Part of a small language model's weights: 3607 steps.
Each number is 500 + 50 x the weight over its row's rms, rounded and kept within 0 to 999. Layers, rows and columns count from 0. Numbers have three digits each. The size before them is the row's rms in percent of the matrix's.

# layer 11 MLP down (transposed), 512x128, rms 0.206, rows 123-144, columns 0-63
121:424492480452495584461526502494515501556475467558541542576486539416568415501451543576482476541424429547450416473457489493482528482499529589392442507564472470422428587559484523509439534360485514
096:598506465495468490476477524485518495472528509412516563542508467523452508473485445525594553543540476488503581517473488569490547433416577467394516581502476567411483426481489443567544576462538350
124:435569545504481401481529583513516492518525512466497532498507421393420501515552487464454513444488523524504526492493488518476415531565567473428557643459557445525423503514502550531551502534492498
121:523563430485501455559524546532550489504380547433489494551432552452447558515549434460527465461447433468493563475487481507498530489446444484542489455460508464382531530503533541519499536617510492
082:492487499565448524487460599459564461467579491491490552471512594377443430430423520486529475574545450446455524513516504482474546536547511557578479447446480516404539572633494446468488440485493538
112:580515500481468425475375516437563505514501461547545454489574562480511469499500496488440493586473593590453480503567468458438497561473373539528407480564397509522530527472506563438480416477496482
096:537491462525437489461463469502463515499471612484468422575500555519616497448555546549477452450540529468469521499550636537511442410584448439566541528465418565522432482447535488512538587453537481
080:547577453409467485486441512490433526518462533444578602485435478552598436520513495463481451498421476573514548501521618638465433511502459535449482560450478557591476546432525541429543511531483489
098:477557480522449411493569624543557437512562541475461575564542529565523562594598465587472483459550428642497570569463491549564576451466472472443463472434452463487443489475540491485480458479499423
100:486451491577500498554478370483526517491406583404491435550550486534468480568531529510560567531515402533451523525511424512493582499507514543460447487556515460509618488422459518536487504519487451
097:412507507538524545482478471559478503517525459459500441571513667529469476471409478504521458459409528437462430396448524424523521541466494562475494535494476487536534512340505541425567462515475590
093:494392495486537444473511560555545490504453448461520598514483529486528505601461450532502433480606431392474560469539493434504515460506526397622461515540495459514461462551549465492453410524528515
084:445481561556533549508506495489427422506478471490505573436505405435512552570460486547503408465451550572546512551529548503483554441637503412511534511454503462373466570487498528539499521475513432
102:482540528527450464406473469530547442548524494435485534578410492552512451551504462461509527417423452540488513566443472582451588464498413512453608506447493458540496513576448652488479418498497547
107:564531482465651447522478420551486511535523562469484435458508521487559541448502537468481456447480476567443506534551601493500494423451480452379471496443500495458521514538542511480515489491381525
098:466419423466512451533451590474442504604518488515505504449440371482514492509550532540454553577569453478452421541570478451432417459470454546461550586537543509387496545417500453476484498433526434
111:498470487595527462462443523427485533528552503479548413483629431463535564511500572453481466548570564467479518512537466496583513444488511475538473394566504416513541518514513447555508428589533473
094:497521467469592549523544568481522466489546449486497446413540429447474497476556556544530425478476487549486568583601432456393548513608470481487530476595490596491561572491486453475519498511498564
096:548515472511539509407418527475522489512510463520391550521500473496501465483482432458517417547458557427443528514491523503607461503484588344472513579514482414477500456464563513452491472443447544
106:471474530376573540566495482449508504534488566510503534584531448474511536499525508501510487488539546495572491436458446530486483433625533499538501504556595482420560498552440483548518460446502475
095:415543516419576558541454519551573469511454523518530467491497498515454516577595469560638488488530428532513479556429498477415381512536456489527429383507453460545540572502496516553545495390461549
083:518519501413509473540496502522501530519403424559438490509665576510489536507422533516530495567566436496428562510492459494506569517476397521417481504504477541554532528416537495428451499444529493
# layer 11 MLP up, 512x128, rms 0.22, rows 124-144, columns 0-63
101:601480413373495517550502476489492508470419496556472549582406523583466535467518503539524456487514521445595551527633527555478520533441494464469533447486484525571351530491627437464485488459548438
127:511459520460431579517471555494505544479436416483371542549530397567509451486533560445518467546462563497472518407549537481548538403476484452521516457440468498503572539582529488427398491543561410
099:570500500507469469516519445497478510478568512391505570540519532517562516444542472418504583473523552543549498439519432606540618487460461501488425454455536514479460471489608521473370518497552511
093:497566497478467535525496479501539525507445531532550569495458445484560561539474503430504562484441375517403508493506474447457462471575574523459566579493532448526502457568564518475448578576427530
096:446431528428596430536378489544484521491578429641506444459498464501438462475452538450540493495453591576449489543515532482494418461513489525482400553531462545466463506562367464521449521493499442
102:495438480443492525534431550446475602497578476595474534468535539476433567535487480589479525522552417484583495433462514456576563536464513436522459442534486498529479500603526472457523577415551620
098:387482485552525512479590503484544480563541519497499537509500513514444505520544610487410524581471488525578485472608385485574496473377504452554478461556508434451514478427627453463483532474419484
104:522547516520518475539574457487464542478581509520564469523532411567488490611502459453503539499544509533545571512502492526460516462526527471434421461407485461488593532527515503496546595430475473
100:415493474492620542496539515490541495612492473510451462362466500527531437438490547491432483481541486553515412603495485481517395489575561410474490526516482552615534513566410451458538556527481471
101:484518527555517524496513494476455558446605503505503578515556490443424507441457507476504517405524488485544467579535556558441557356526441492510497423437433633486505382519431473528515438406484538
093:472551412503504533544460449524634455444537540544431588458457501484542463551466520482418538583455535541607572415573417538535489467522582487464538477542484524528464497548547485491532542562483547
085:550568535498561488521443466535493438576589403557552518430440452507559508491472487562496481467554492440509473438429505517486447458482501513459538504509566487471487511482469506505496537375518451
097:419540507524522429499466483574547543598440551395523525550470542558477403421512540440487516494562493555521515490456412456519545485577504602482514555415493555418478429469443486474524564520553463
098:462483507500522538574480412446568602449499459429526522480471487495478485450451477473485507512471451597513558490489570449456614501541418464473612589425509562613510579477458561543520551524482492
100:546494624446587442455440483580481488618440469398518515520520545560488495560516543464458557410484464493544547466483440580404538523484449506543472517438476540428527508506482448432384544496454537
107:468559474521480543501398445435547498556522459504459543390583465522499459473506525569551564464539528469578469514498477468571499420416486480486494551469552454524570483577496506584506451470622557
095:468433443534535450499517465510525469367505551467568622409429500482551478524506482440446434460462434547453608531411514487551434462525526455517434637441469494503530472597557480586453493509494448
092:485554521493447483474511478498572517444558458517466513467577414448490479503474427591497463572567603482657384528476454593396417459484571576515521480473558490586543479524583408430537469426442425
106:433547471479450552464641553532415525456499531393443463565411482485555471487527438477469572427410574489458485453515463553609472519456523471524573492465426437468490474508527433482587532474492600
095:537469501567428473449493474401480532495514451490440521523497511456537542463384510504352499506407552458488526529575591526532583533512583541444627570548540565503511416515538520453464475597451426
087:519537535478513523458500511518502524426546430536564530487517459561453574509421548479517516461553658483532481555573543449602560427508509440472494506513486540545541502572463421511427604470358495